From a checkpoint of a small transformer trained on Wikipedia: width 128.
Each number is 128 + 24 x the weight over its row's rms, rounded and kept within 0 to 255. Layers, rows and columns count from 0. Numbers have three digits each. The size before them is the row's rms in percent of the matrix's.

# layer 9 attention query, 96x128, rms 0.07, rows 0-63, columns 0-63
071:110138136081134094153143130151130112132146090145106103088151139137133122093194096135160120168153097122101147157116137115126154132131105125121143130082111121090133130174139129118136115119118125
075:122118123165120100109149132148154143169125119142115115130112151132102109102134174185174105155093171141136147111144139128131125091118191075101091117156119155150147109142093155125145161103130114
080:076122111108137161117133135135114110121113076148116155136115114146165099089119134142145158134143101125139154167147111176112123141166093120092096123146144126122115124150139158099136129142092155
076:145149124148134094145139105137086129111154167107110131141126145076135127109172150168151098133129159097142122157108169121089123155119165134195146166168098079166120116136147132142163122123132112
081:124133120136130132142129164131198155151110095147140157161127116126124111155118127126123125083123071133104129135135148146145093122111140110169126111147104168167142112116068082102109126154146131
101:112106118111171157153096127097083115126134129101137147111114108152129152132095126092081115142115140126145130104125108188081128160135131164118161131137134130092142141137146122136102105122114128
086:115100106088128132157077128148141171124144138138094159106168088154114098142084124114163116143151134152121128123169112170120092158172079134103145142096115114116108121116125163115103120115135099
085:120139127115101081115147163150145096109147147108141132105101123152116135098161161109078094128170165106102117094157105103142128096113137115123147139080163130135100144123151148144127133106145106
073:166161140141121174143160146113135152125135087144117104122152140088094144161161129118135118156117133138152153161132136117137127111181066144125119121186087126157161101110115122135115120094103128
081:113121134080180095168111124126119124119133131134155108133144116159119115095122129132105101120127161120153067126158134104102081156119150124114124159107111123138094161126124166136151127124132104
092:100103120129129154090167091147123146127112110163113133139141138117096205135106130117092144100113171114109124139135154151146145140186155110141109121120141119128082167123093138137140123165148145
091:097081104104159121140098108119110159157098122155122151161120094139121114140108124135127118136116122148169107138168135146108117153092175082124101126108161170102128161116114112136097117117104156
103:113107124121103110128094179180153122136131130124121108102124123130130104157125119114122077138150148070159143145186152091119117122148173121169117157071124158143093125163150112120165138134138125
089:128132139114161106122138135144145121115147102120140167143135144147110150115099140162094108106159123149118114120117118138155146145120093125086128103107130089132049142114098160107109143107105104
109:115095100093156099130108142180183133156127105142144129135109105174124144114125107098154069098122125133147113145187137125127117128123182107154079118138136115135117136127126110121145115114173128
113:113070143119149119169121144117143124105140154135115123082138092121114118148106102141111111118138124131129088093131138044093118169128155114135139159145113131113090134124055139123162118123139155
129:159095165119165073176108142149124156131133130167111148102132115130120128136166113085156093136160129124107097128152099084161126122130155126137130117073127131141116129112105123104145142147115102
106:136090138136143110145140098121135168092139084177120159176130114126081085113138123139130095117055141130132140169104122135111130117143141114191126100134149105160127163129178091119118121113126127
128:131114180119114139130139079153154146161097101169146151152144155107154160126140141141134147069135116164117120165140118120147141135116141112101143104133138112083063137096116129106146172118095140
106:140130168172102134134119123123147152120126133148083126154146104148118071140155136115103100127117058097112132121135124176145142130136121138145149129129126142129104110122134180144161133153157141
117:153184154176135119088142095107082127151119121160113116116095145098164128129120115156127119149137140145149110119169137160155133080106116108122110114114137109115124111132138123157185113156123170
115:129139102118109106118145120097106119098157134119074175138146138136114138151159111148122158131141104118152147124127111105145101116117141147145131147106133072084142142098110140136118117134089163
128:139116104134160139140140146155130103114154136126124132108093114139069156124107121162131097122140133123140134111142083158152132121182136107129111099101145132160110151113092115105165117130175150
125:171130186102159077139158183148112166114164146151133149122118120123136138148144150075133088125186133106151133120111138096128168159167094161097104118103113173157143117129147102116103123127109149
116:139096139154131141116118138115130143112085124145140147135155089134097131132115117126135190127137127131092107107137147122105081104139166136119152126110112166163102130096123182122160116126105160
137:140105152140170071106168128139141117126135119148155155137103112134111105145152117082111122146127138146106131150109138135158152136131109157171119147068134103145092199112124160151154144094116114
126:133178110115120156147078153131141113150111122117081138119101113114174085139132153153121165155102137105160117142106147145161116155095112164152150138154138155128098128111111145132143121084125133
113:160105118114142133161116100141098106082102131165105159127156144122123130116111141145115141124138165122122167112114148130112205118142102143158129103161135180178164131107150126148122082119155137
122:166083131139108106105111129150129137112132110139139154139116142123114091105159153138205153157114125140096171099157112110140152120147105121139130091106143149092134102125190141162104119099130167
128:120136148110132152120133179136146089107122095126075117133179091136108156138144094109168163139128090098148147108102102139144127120159118113171131143148140131141126116157144161129112087132105144
126:172123142176164122075147128170152109138154091117080138097081162104131154129097138113141154118109082137123142142134115120138125116147127158153135138164136131181096142120134126124142136112156139
115:099088131184124113106122129124105150097124177148087156135153142111133152107158154165128162164127142102115105132105106152176167116119121099144083129124115139153110092142108109099143127141109122
074:167125137174153151122070084090111178158121088117128115166112124128140135127080197131133144157105136122136144148117133152119092121083156135145167101119138095115151120169177152111114142125138118
070:119127119127145128195130131147139111107132136157136083114101138132116149130142099116083116146204112103104143101103087130115181119161162125113135116126153154100145153179149103111173116124151161
068:110111163094136090119104174112119124113104133127137093150092139171156169116120129116101137119118165146110115080118107100120139165133168140056168154108119130099157096165150152110102122112111113
069:118089099098129148137197137120073128127133111139090116135143164122154187153132095122120138089116144136135153114133150094145116134159111115133091096134103145120114162133097104145159109109133114
076:141109141118130104146125166145139116123117116116081100110132142153096162097118135166080090123162131137125125134126135075140131110157144115100115118109125130088095125149086129099174135111138061
072:168145129143109089147128125115175109132110114107163146099103129126071140121159102144130155115143125174094158114112147172163167089146076092109148117123132143130108122116106106128175143130120129
082:135168151103132131143101147156160123118146144124133118169112094160123132109103122144139071140162111120130125092164081115122112152174171126097164159114126149097136129141199142098136178090119130
082:146103113068132154127152141111112122129108122167124135122156136150134210145083085155108151078166104144096144063157148129163128126148110112103117118123140116136132107150115136114127108122138110
086:126066127115126100158111127145111123123156168095141094106136089170148130136112107115134135109120132105123088100111159079119146123129130121114116156087111134151118125128107131108119109128112148
083:127154151078120152124150161121111133144175150152149105123142143140146137143101120123110138137141135091130114120129108114122103118088152119117134096083135159108164097162119123138080100136126108
093:160128126182122143109126108120101128108103098156140146146145115111084118127182157152115123115093115160104159154149111136112161142176099124105134118155115122115117127119121071103154119119109106
095:147131128149138123132128091147119155170152096105163112148111117137112123171109116119169085124146136124123105144167132123100114141151117175122099135150131136180173140153160094124125156142150111
098:137162153136105105117129135143144117136117123151104181106140142094129127115178107125109172126170139131120142070088134141121123107148109119094117127146148099122085158138119129113132105127164130
103:105116109123159160113109115135108148130131105086110112138124132127144144149133139134136127153131126109174199126177129155116080120094108115163134158203131116114161135147129091122079097167104147
091:103116144126144103145114156168131140151143152133090108099155126139141153147117138089124120153149162130189136099173137117136134099117156107124086137141091112158117139173099107141102121121119134
110:093143105128102153087153096147141115120142085100137133159110135124117134112103168164098152111091131126152192112080130165152112115092122135172143154179130095083133130130142140150097137125105164
081:135140135110142108125086166132122141140112119127136109112092151118096170094094108172196142146094175134139143139136119174144116116139123132126094162158113100134143145088103091140131154127149094
101:118090165126132101108151151154127153148143167128151121095098112149137142100125166108166128070152104119113100146113138105104143123151121102130111164091070110131143156115115131106111132119186135
087:119116143114157133158110158172119159139146169133122140094126157119159138168165104148141109111118174093130107124165120144129178134184124126158139127098121119171171136123127098104126127138104131
103:119138193144100090110134082129119163116134107164128132152103161127131140137148156142087157112139134091113124146111137146143125121133110131117096153127119073088149119156132101083152095103129098
105:098120135132102088151103109147105139121096107126106118171139113104144121132151149129137164104143078116108112144143125093159107135141120097086140145155110154129115124114139132147131155132146104
102:076152120137113127110119094147101159117133154137115114101105175157189141173121109102135112109125151162120137162152130123149170103151146114106098109137129074124120120095136115127123109128138141
106:131162169150094139107106141106134153142138136075132152141136149111145151060143105142106113149111120131087098144121136128093114150108137136074123086133137122151128114140153138105125119124137113
096:143099090125106164143113125109129128114143150132125130151165130148113151127162139155110150133135139199109130131128140109128096132130138108110134098061125155140066135101063099127169091107112128
092:147166129138116132169120156085130128130144155128100119084122166116158125153117129087113110124160167091111102151079092114112117163156118105146138107141080120102147137184098100098119132097114145
104:146130137118181118150123111120149157125169095134120109133150121151108145151170114101086128135129108131158110147146158108163112094089114137125143157137095104162148162108169135131155126148173127
113:129103182087139117149125136129124137162191140152146160140113123122132139159113149124129158122123089147140122161158139151125149159122101129092144135125124090104113138155139124130105140098140096
098:133075063157172091165145133136151141101099100109127134144140123139109115098089101124116075118101128151113119156095139131114087132141145114156105137086142114115119145152114094114135154165120096
104:129118155128117141136126130061102093100158170087155077087114150103144125147107176121107124139092203108166151123117118104129102115105187158117132109126138159144123172122148088140112129132118099
089:138111075140126139176094120123115167101125137143113146124112146152099163132085162116176123128149152125156137168138145161124083132115134115128161135127080149099144099083120116139154107086126093
096:158152168147146142099133159145130154166137134129128111135115123097131146112112087112144083103151167113167104115131178090102087119160135128135127154143106163110100165117132166127144130139092137
099:131203152139111132082148137112099144159133139128115128138114123103131126143129142114124128119103118119195089138134116175127127133164116140138125170120122126127117125126146119133077135120146118
# layer 9 attention key, 96x128, rms 0.0739, rows 0-63, columns 0-63
059:143139147161116120114127102123130157123141133121183172089123092109092154118097123123128122120097137135105098136116132153115133155143169123154125139129132119134113130126151130086116160162134106
058:157168123081140068170127122121087160155123177135143136124190138128110107122125130115146125150146136109117127103108107132141107132155182136121087135149122140130121147122140115117174151129137148
069:144113137139085133128146135131156111148169129085096127138140116094114070105084093116125131141098129115123113081107107100126143152145125053111117134139122133138108103122146111134115175150164094
069:160142116119116137096098105158129154087122130094140138159132113139135145169122101130114115125093144109138127146125143165151140088157115139169138118131088091137119135095119150134115124145107134
061:103089128137146146129147132144133160089156124113101124131126143143112130124147125150111069131117068147132124104098162148142133130154079143152127120124088113132140104154146111124101135116109147
074:131142155094101114145153133160114110092153168129146111100087099097099117158086099139117137077114105150088147133102123175121145118124112125133110134109093106110090114084110113150120123162152117
083:130102125125132118113150115121094146144147159144135132132130151162128138119099115124120116135077108143143114077116135110110141138144133131139128130140117121123112151121161111134146144174149123
078:164122121133137111094102138121148143132146110120118099126093137111101118157121122147135088103094104157124108130132119133099145118161140128119097125143141082150102124121137182156110151163122095
077:110175119139116105174155139094119159169131132098158125126144116119181100141146126106185126108097099123141099124113152125108110107090137147123145102162098162131141111134145105096132145127100175
093:139100122085127117126113152131149111086114135134134146129108142157149100118082116157092125106095118133119150112133110150127128155119134116137111129120121119111142111085129110144125151126166103
090:127146112123111109196123143126132158154150180113137116106123127121122086172145149105139126120177170136117117139136116143127137103136132151128140092114149162158144143106130120109157173117127118
091:120080144109136140115127145101154123176125116162113156140158157169152128126142127155109100066114105143155144115134127105109146086094110097096119112118160150114153148137154109144090113139118145
107:111098125108134102088090125144132085117103098147108140147138141120134175110142119137109125130120155132160125127123105145135170116144146119121113145129157121127127140105095134111112117166170134
114:110163137156124143093199112127071150144149127116136142121133137106165160087186156096176152161140151127132097167106161158120092088156133110147139111129100128135136178128130110130139127118162147
116:116128069107143136132124129112130151087124143115111090168154064183135157165119147162127169103133097119121146119179124129164132146096125129140103129086103152117132104099154130137141137126136167
101:174143102108189077145155098147151133085139128092152145162131119172113090168141111131138091141100118156132130144141148117122110123162142166148154119097139141108111114116138144175138119109150120
107:095074151120127135156111159126122131120131114123100098109145114150145116086109120093173148113166124110076139111145140123121160126116090118129156133085116139104127105159129159119109142099106134
148:087139151122125139103153115127137139153134120113151136117103150125147135167158124119125127134098157140184132161120141161117076081115126146133139118151117089157164166139166123115101115125133144
119:110134170131143121179122149148103175163125171109124103180114141148147147110182134112129083085129146135152160138119112084131121110157153099111158136106115099141139137134119121104136170113146141
132:163122127141105138137123126131161145109097134142137140144110105112092073123152102123160098152123097117122138128170118136129119126108164122176121149146137163130116109071124181148143140146120126
121:173175133137130153111160124155113135133138151141154089150098158137163138155139117139158126124132169159148096162111130158135165117122129141152127134139144118091148121158178129126112154151170118
122:103143117155131105150100156109163147124124114089117114130110094125144149125145110140154179155140113141119109117134057172104102075135139174133137150106157116114164155108136086127131131129133142
123:124109074131165081129153149124156113132142117103154104096065159168136123131119123144129107112086151129092150115132111144134091128093172095111125084112139130115100099133109094088113133118138087
122:160155104102145101123102113158116151135124121140138166142100111134143115109112131138098099160135131158102101131155136136076145143091088141051071118105123149137146125150125108157113173142126121
125:090119105134128118112134162121098126109159182111135126132115144157117143102134115182142172154168095105142155157116130128146120123112143102141116116104135126152125129152130174135145090099138137
132:139171163119149131105091121111187120156150137142129148136102129124127105115136149125106095118126105179136114124135128119172147183078167158139090145145181127105131148116137139159131136140133169
132:104137114141106126105137118135156146102131135133129169112153129130178132150141144158159119120087123130144188146109132102101134138148126134146110127129097155123086124143146114147087161117121115
121:095171089141148140129119076142114138164112068122125110113122100141153158090087144157101107103092118142082135101139154121106145101125147096112159092148083155086110115115108111156151155107068123
123:150112119110133142151131121137145158116102095098115157080123198132134092121160156138154114119173099165121168135136115140118130055171088144127157104150160158093143125157111154120163111153128134
134:099132105093129123100088146112121129109116079136123118134148080187129124143143135147152151138150126113111132123089143142118139143136128111088129112178157157091154110150097173131121080134095115
128:134128119136163110096164126132169117111124116122124133116137119099183124114120106145149127092153094133073135145143087116113117132159140118141131144196109110111103159156126136119132182136137124
126:102134117107121129186116125120126129100081128134099141153139155098145124134102110162148165128139120126162113125165113139126074147142118133101155169133155161118159105169100091155123129144088107
071:141134151124133104103137107134111047132123147140142134123108135105095128122132111142118093145098171120158155123143128133087100147127110148174106122097143121148146131127109098145101118129187127
069:129135133077121141086139107133138109160192101145128153145147152141154133128112167122122149141135151109160156119147138148151088128124112115109110106133117118180096116163146159148088157122128104
068:155166106122098147168104090140133101130134089130095099082136144111167092176119118122125112131155132087136128095130153113110160139149135145119109119183121132115156099116157078151081158137111159
072:124091156148177119140097158103149132114149150105144097094141092181133133148157158106156124118150090116071140118139078075116156137124142116109098119127122143074162094119146104105193147114123114
073:123097079099150145131127102127142123125115135151128126106166127186144148169080130095185145098130126061098121116128125127113140124119100139096130153144156146148145119135160111114085124134141127
076:146145158151125155126098142076134150131102135118094154140121104100110082133184080117089145110128111172087098114099118112130121152135170135112129119139106137128114092158092171133167133162131103
090:138149120108101095129134095107164088083123113096109112096113125138133104099129138105133103099153116106132171103150131122090143167125163140096179093126133146119128098126163117145156137070084161
078:135124159162149139114083116099134112144133095105137084110106122180084161064108133109178135134148108113148122079139128116105124151140112115145133128098179168129154123131182101102098144143102135
087:123083107089153127166130131158169106106151131140139146127154126192134072153117157127107141063158107111059155121135124118113138117113109094104118101137102153079143099106101153135122115106117139
079:129090120156130147100156128108095122083122139126115117108150116153126146085123138043168133185132179097157118092120144128153118168129137143103106100103144109169148114131147156166113096128109100
104:128141157134084137112123145122111175160129090126123133099110148086130116149127109133107163144071116151199153159112126124117124089113118128123093165150125138100125132149129107110141109163091140
080:090066142162124108125092171126176146118129133130144128127106156097152164130107132115173134160114158111137168118118147119100107070129105134132160108102148121137160137153111076128129106102140155
102:146182120152094167122147118155093136165125122110146125149086152113106129155130122169108124169103157160188136120148146146145064106164143171150081108166118082136143134135143115147120158129104148
095:125123103117137126127132152122119154158103175142161158118104164115103168142096117143161155079095167091142116151127136096113139106175093156135097152121141116135133144099176085122121170167150116
104:114146092118132129096190109146088102127133128125168122143148131147112149163097101110122092129134144127155107124121160154155114133195128174166129157120137084164157164136143129145106104155148139
111:118144128171101157135165136118109101114142101119140085151110128091091118181131134145107127163114147152172146117102116159154121123144124139114120128153090063120098182136135138160143144139099112
096:108076093093152131132098143127109130109130163105123143092157114181127144132097171119139114129139146124095117124126102084099148169123155098114126102105122149138141107123146110150149126155129134
098:181115156143141088158082148136140130121119107103138102096082154160156060085126140131099100152143102136113161111138138100109138131070119118108138132127110152129139089131121144158124129122132139
107:140131162143097174100134128115147136144101149109133109093105160098106125146102158136096146129074162112155110153108183163106119107156116159109142151143148128113101129166166096142152116173109157
092:092124135116113134136146123145150133128097157168107158125126126100134115133173142140114144152092137123151133146117097123150141097135082106184107107120119135123126123173113099121105162142110123
102:127130146109103121098121152163162163092123058147096091134138114106120153105135129128114152116179126168143107129108140147151188092128121150173138165111117153136123100110169150143131117165137135
099:130127131062124117119149144095125155110110121138150158147118083126107126140089132092193113118107128123105130124146101140122177146154111116142129090123131131147122153119173145106125155137151109
095:104154146111118150145130144138145126144143138109167123102148119131111057109121148117109105133122143152128123092151162108120068103114123121142164155134123084126110105155124139163106124207157157
100:083101085101123150140110110124139126135099109104173111113102170155124127178156151144169149080147123124112150168123111137096081142162121177132129149123145135120122143082119117107146125156112116
086:145084098140118107131117109124127167182131095132080123122203106099111094169129116115124147148131122133108151108139160106109117120124148140134091112164092118144127138102103102158123109094123100
102:102097135111156071079119124102082095089122128156082168155122100141129134168141162113138103118163132140105100126083123134157132141111140139084122140103120083156132112125127117167128170144176111
112:120133156134143131154090093171103089144153119155144152166139101113108135116125115084156108133113098110141134151105099151151179123113149097145116078117103116150144126088132128118147137096145129
104:125080140114143062176106142157142131138101134127122144108153143188166172101171131147159097161138134131148123155127172108123118141107108151130132103120133126166152160133128099118157163121093162
100:110108119108133104110134148145137183148108170130152123104117125137113161113119102067143123148091176109149124126126149137109090141138102154135135161109115143100150143094131096087122154141129111
097:126114108134091140134173123129098114119140127114143111127111140116145144170071131147128155137107144078174162177130149143158138079136147125144156129091073123125149140136065150164146128144138146
089:153103121156142177112106113131130109094131188168151110128153113131149139134116148102126092102134123114118147154139100089113130161126141176119113100110166101092109122144132155088130145089139155
091:155116112143091135092140141165140062126097057140158109086129130121144098103128117092143147131143152091156146125103125125139150114116099116140126128116126112101151141144128154099053109135103124
# layer 9 attention value, 96x128, rms 0.0739, rows 0-42, columns 0-63
093:117092112160140100156108101145137124087114130111134156100131130156113148127121129141112165131140143156143151127127147167105118124107130154158120136110125168133153149141112133144113105156132101
105:139119124131127144153111173111142117122115169092124101114103189157134101167120101090092149120186126109125098112106155125124147109132191164117069165171157124129112113126135121086142102150117114
085:158173111112137187118140132117144149090112079135148105159104129153111157120131133118111137128109136129133085125110121111145141133133130172138108077142102141158110151136095162124143112115110138
096:094176130158135092100118140096114104147163157104115104154107150116146141106118151105092125109123173114143130172148128127164106169101149079159143115105155136118119117104097110101111118107151106
095:120114095128149145131090141150123165167117077146134152113181111121126104104100106161134126110122154099126109142186114130139122156146133145120123143094129108104168132111135148108163140125144140
098:104136132108110130121140135174154139087128130121101141123184113108144143175161122147136125131149139126087147090124089102147147099127139084164138131125088132115139186160121125125099136115124121
105:136089096135120082119133119109139116154104134153149149142140111106078155132138137077147085099120111102135125160142101119145127099130149140168086137080114129123150152128172137110144099159085141
100:151112117118105174094125146126108095145150145154126114074146157181124134111130117119186134105087097171142107113101153090129142124112122138186099099165122094137124090137141140130096147136139167
098:149128112115096120088137179135127106151079142124108170138161159164155154122093121137154128136140140142114168140154106109111133074134087156104166149127145107133160156127128131149118113158096129
106:113087081160142153121128139108105136084156167150152130101169127146149126118131100173138133115154118084106123145092142146125173130133066148093139149085129111125172131144117097132096135090140090
115:145136088139097101127166124130118141157136138181164160092139093166143166118120130111114128096100134124120129119135132159144157116131091072159163159111117089110112119085099114124121124121091120
100:128121165119111127149117161096133097121128146129172115127131067133105103119119124155136134084114086133126154131118086140113122102130154118103139123186155156098180173091111113149068134134112137
103:151137095073113092125145134085119154094134158140092110147164180082129114163130092104077116127126164125097168144125144137156103158130139163137070139150122116144077120136159096089103137173186132
096:141115084154120130141157135137156131160133087139097081120102131101126115105135142129156132098134121138093116116103142116089124098136102080139077147117161100124125122157167140111136113137156124
111:156107116096099171133131160119116088134171082128144147111117129114123162138119145076144143141114130165123164139107111101140124134144128113130092089101131148166169174123088095103140106140123136
099:138086087125142077166108146143088122143133189146152123147145110107129099135112116151137117153114159140120128086174101110124144090089158153103141102172098107110162140116137136128111170113120172
096:128152154130132125134109136103112126138170122109115145102184140154128162119177103156078130126123095131166137138118107144124135128119146150140124114148112129078126156138139121105145087108137109
104:163132141148141103140149108065084145131112126116118167124134109155116145143170143153154142082117149099132120129126122111073144119123109168128109142106121096140141124082131165093114130118132145
094:117109106131124113153107121120123119097135100130119136125175141148124165158127163111195143125091142122105115137158128138133097114121154126104098120115175158101133141135154173114092101083153109
105:180141120152112129119165141122121113142171128113163114095153120140095147137158125121125121122182108140172116155152142111139123119095126131161172106126123146133150133077151098121156111116119182
094:112123110160111121117138134138098141140133131150112099117140155125125172118148144083138136102134124139091144111145132138079109116126159138119128104126179157126162073128114104144173107132107098
100:124139131116135101087115102097131112097128161090127133167115136155134117116120176105145131123111112105128125135113120176114151174157143130131161162087143115112138118113128109105130134121142112
090:126142134125152168146094119075126156150133147178170151127154146179143134124129144159098159109094077160115071123153098137135114115130132167134173132137131150100153117138082118090095127181151128
100:122127120111156134119130121123154125154092135150139119108201119099140127209137123128095130161115130133115091125147162134162089114091102143118107074095163140147096111127121154115131139136101163
093:147123116126116130140128114160136126123120097117192142111120133097126128133099096103150101134118156108099188117139151130109099128128121169139123117129083137101178129126104138154152148126136109
108:158117123138158132128116155122148132119142132069150165116141133097126155106109133130122111144124107127148157139139148100101144155153120146113114154098118199110141085181160124170104162135124172
099:069132128134183119120153136165131086111109124131113126128101144121122113123132169113161108119144143145092118064138128169156120133087116130134147132118147140121112113066096134133143163085081105
104:103126096137131110167135057147107124145147176085118120151120128178102140135152142114099101133114097134136111126112114157106148134162159131108119124149146121143130150111151136127205117117194134
095:158154128152159122094164143080173142159114164139121107118126161182119102104140129148142175118121137146144139123131199160112130108088139111141149120113137104113116058110144060164115114106122155
096:145166146146129088131156126107134165165154102130124139162122152135081128132130190130111124093102155141067109134139163138134138170135107162150145120133148160129124088132084128132154091084126100
090:141142137068169116167130143081120151131169101139138135108117147166117146138115117120075080104144108104164173120132125070139110131150143129133130152142070164121105126116144129100101129121107147
091:121129136145160085130094121118150145094119077093141121124093128091143118094107096133116127143143135122095134102156147155140111150131140163113153112140145098154098104103115106117128137139102133
105:153150126158150140113113119103164160142127098115133113108167130173099138126178163110127130152097070079142093116137134126123157105146160155136117110126133146129090122150163098102152122136133134
104:140164116118107132149111103129131117148066139128123127156132151115137165116117111134085145145130127159130115160152122119128138149159138141143116116096146111139073123125133155128157102135141124
103:140134089139107143144156133118152176158142145170171175117117118155083156112139100120125135118135115118165129155096138103112167123118145145149101123143111151092180156144122134129112099138138185
102:131133138170142130137075118114118119105093133134125152130107098126120186103125163095109136142125143132115103147126114141190126175121118139082150118093125116121161109105132108166124144129100125
102:136127101149163132170106135158147160159113102151125113180096122152109136113155163140078128126124126148099130076091138108096090102144098199125129111110127107128096119128095175136137102130149155
097:102174105136174110118104129088105102129126116107128162127176167118113166114159138112122129093156140158160157149119119135148156118128121147112117174113129170139122068146109137113146134099172134
106:093105104153136112119146110115094140147202166126127140118123102125116078124108160127126108156151145112113108097144141128128117120114107103143149173137117089170137122136131111150156117095135117
101:170129124159116144106127104121156145156179169156141112083177166176121138121121110138143142110143153153105134154109168100078129141133122178163104136116122110134143127136098138158109144147132105
105:098154106122121132134091146137138120129134173119110094138168127124122141124092117119103115115152118140157120102179082134119162117107107146100157182135114144142133131126134134151149133158120099
089:154108140130095131129103182119136099105128147171118140114120101138152144142125149118133157102085137181154120099165164082162143147137135124118167104116126124145109115098117098067137121121101124
103:107174143120141131126126107140104140135170124126066125119132162178093104141128131124083150106143119167122095098140134103169105125136150134126119082139137114095113152115174112142105111111152119
# layer 9 attention output (transposed), 96x128, rms 0.216, rows 0-42, columns 0-63
091:131120111152115059176114121103101110136103065120128132100139110141132137100119107126077128133141124162105122090132153133096127134151116148134117161155108139155129152136142103112127091135106132
107:115125144113116132119157125169094129104093146147145109126136175132138129120098139112118083161153135140182129123161122106122163092130144121108111151111119151124150123145114085138117108127065117
091:168109130139120166139172144129147127139134114154102094140180115132130125137137132109125112147129103123124104140150119101139127114133148108132136128169113147108116115128094134131181156150091182
094:146162106115120154147161118114107119136148142155108126137141118122114112128122119156158102167133114163129137147126122120125134163093095113173120126122128192115128119131129101123161127094104145
101:114122080089119121170139109137129118157114141157116165127131089150131137145110085116149144103144118088145144159124152129158107116103107126149094143133162118128153147152172163141112138145134151
095:115143123148132090173098150162158157069170155129121134142130085116166140147174116135107076116151134078130135129127113118155131135118139096164154153094156089087144152118114149107095153110130112
103:091094114078124097153147119157106159167153164140122108175135129153095176132162143110138122162120102093120097112165082121121106127158108122111123083084084091139136147104113107123118161129153134
099:135085150132139150121159116120125119101162145133146073098133147090141156136132096137111145124157167115161129164156122087106117132110148143115104139121132087110145125126162084109124130170133143
096:138145156129155140141118150105146128129133103127141165130134116135118146162136089090089128117132122131097119137107185106092118150134115132085095132146148101117160149085131099116112205123155110
099:151134146145161102074117139124128155141132137139120151115112114085151135083136080140156088157161138140100180158109102142108099126146119156102150145129106138106147112147094112166115143104132106
111:123157140108123152110137122139164144115137160126170163116107136152134121115163145114150129120108137126102139131061153113120118106121034127120142117119139096089104137045104181143116155123157138
105:131104110120106152140101144098124106116161079149146163124117121153101101108142097116135135134116097109096088094138095153176136111110144128159130172126160110104128141136158093120128095135135156
104:062146119117125132116148137172097151111132121174114108130168119160082134128123161164154111137147107155156106148121115184136130095142134109144107142122126165134101137137117109152105112127106138
099:133105162136172149097115138181164123131148125137153128137107157114103113062128153105125103093104097109141131136148147146109088133116113127144165103148171095101139126176117134106089165152191128
113:139131122133112151127107152134099138121138085137126141126132128156170164182120092121146144147142119102173161137130109134136157121123138120171075116141145137112182109155115104113127115119119158
098:144104083131162081114097124130140135098127091140096114129145142148110147136099108169130153093111145091106088131122140126060150114125152106142156115147129093146159166079169121126125126138146150
108:138101197118125100121140129143107151103145122126119169144162133118120123115132125133175130134152153137143124133169162140177109105154128099110120134188109161112147142160112116117147153085108167
102:156119114155109135137121098171128140123093085106140153123155152067111112087168115147175140136129144130109155144132088127142095134110113107131135120143101145121162107101099123109127122094134142
096:108121135118128129143179095136126133134109118113115110114155090138137103145089148116124107110099176109109067139120132149123130096106153142126104149101128089167139147133123092119119123117152143
105:164106094125113125153104126147139145117169159135116176127165130151088155167172112111108131153129137147158171133168110146108166125167129154172152095110161133129101134089170110094126154111107141
093:084144179167101092143130150119139147112142149124117130125139098159118122150125138133154099116126097111140133125125122103139106156113103166128168149153118133134186111107084145113119124117056124
095:133166145071131130134105124108134115107102151127130121138103112169119132130136126153160101103143126130111152124077085165138079163083091110091132135142145126145104101114099104138144120095103047
094:141136130151097122136108108062094119103133133151106111139114098121114119103110138110122145139115091159110132105175127095145134103140090111116168150127126114098166126142145107143102083154134124
106:081143115095094124103142125093117118129121168079097085117162109159155135133134141103090134131135132144124082141112156100133118102090110123109157120138132151173147157101127151127152131136164164
105:119125115124182137138094127129079124157126120150132147135152119166139167131115165117135114123116133115154155130138178132090151109138172158176056081126112099129150130135158120131168130119116130
103:150183152143118149112100128107106163155127161128155136137139112101119129131157113151072132156116125126183077159146139132124144176164137148095079117123132163122138103134190116141137136119130128
098:119115082139131114188133165141141126153127144121155102101121115088176109147144125124150117117133130154091124132134102113147091138129086142137128110160174096099119115153136124094110120119115112
107:123125120163155050129156135156116067125097137126151153152117158150123103113140163162145103115110124115134154109120091135118098149115149151153148106124135143154154169131151128097141178104159149
092:147167135180116140143136130117148112116146128100118122100136144073138113104130135097174139142205127161140144148115137154129138148128143166083165101171147129167084130163154065111154158169137136
094:170157188188123139118126103174098140136121110153099111158164073105083142131119188107167120119128123100145142133117137144134135141087110168136130111158100158151114112122086116119134126111110103
098:155177122109103108136162098088106134104159151153117113141145125104099118118133111113125158170102144112154092099117123133152121115134115120155119126130130139110095088132089094110101083114095136
102:141149116123111157151122141111160152130083124185137141079128121058127159141141129124130122141079101116117190132106151159110142106126108120121106132155130180135107095116167139161142135113107142
101:151099110136124159138100164165104103161171151131169116136189107148137131104124120138095138136133119113164139100095139123120133143146106133109093097126089125134149100131124105121128094153179127
100:129145113118128147115116111132139130149130163092119130081107122086169158108183117080136112150161109134094119146127123115126107134180147158139119129125125108113142149121137127087124172120143166
104:093130089161105146115145160077142130128148143148149151108121085142130167133112106125110132096139128151124142161168107148093116145131106124117156101183102131119156117126140174120114126162122116
103:137111108134076092083179134139151166123126124132130120126147155132116111089101145115175146154171132141116118136145137149141125086120084125116148128137115143111140102141137100138131154125142122
099:116150158195121105145136141087147109104119132134141127143176133107142137125136106132126154159144128137124117121083117139102147132104163115109107132090122141129113134163079141102130159152124146
096:107101124128116195143097135141140173135148118147179092103125125170112133107145115117124158142126111146134089119097126120138141126142089111119137154102175121091104177179154176181107134148129127
102:131108126063129126100128120105141103144129108114100141137165122123142098170116115130157128133137067138144135167124098081134130120117135112105096097191137087128092105117143106178107149137152143
095:151135181148116108079136148143111116152137112167124136107140167128070154108138129140076164103131096082094126081119123095116091111143163149138143128138131101133117088126153154096121105142094112
101:176092128150157143080123131154112156156160121135127095122129110109124110145131110123125165098129089130150100170131139162127159095141149162136109105123142140130088141140112111112155155160150139
090:117134138138127107129138123113149154131116115132114148104108150102117180087091135115149089157122132125165160153184123127113091133191164129144135156154126161128116158148139081134115149120125088
105:112109163078134111111088129100146137124143139094141151132112099183066140143108132126116135102110116069151138108101104128108122135076149140149093153124128160111162106103126103122121136138131138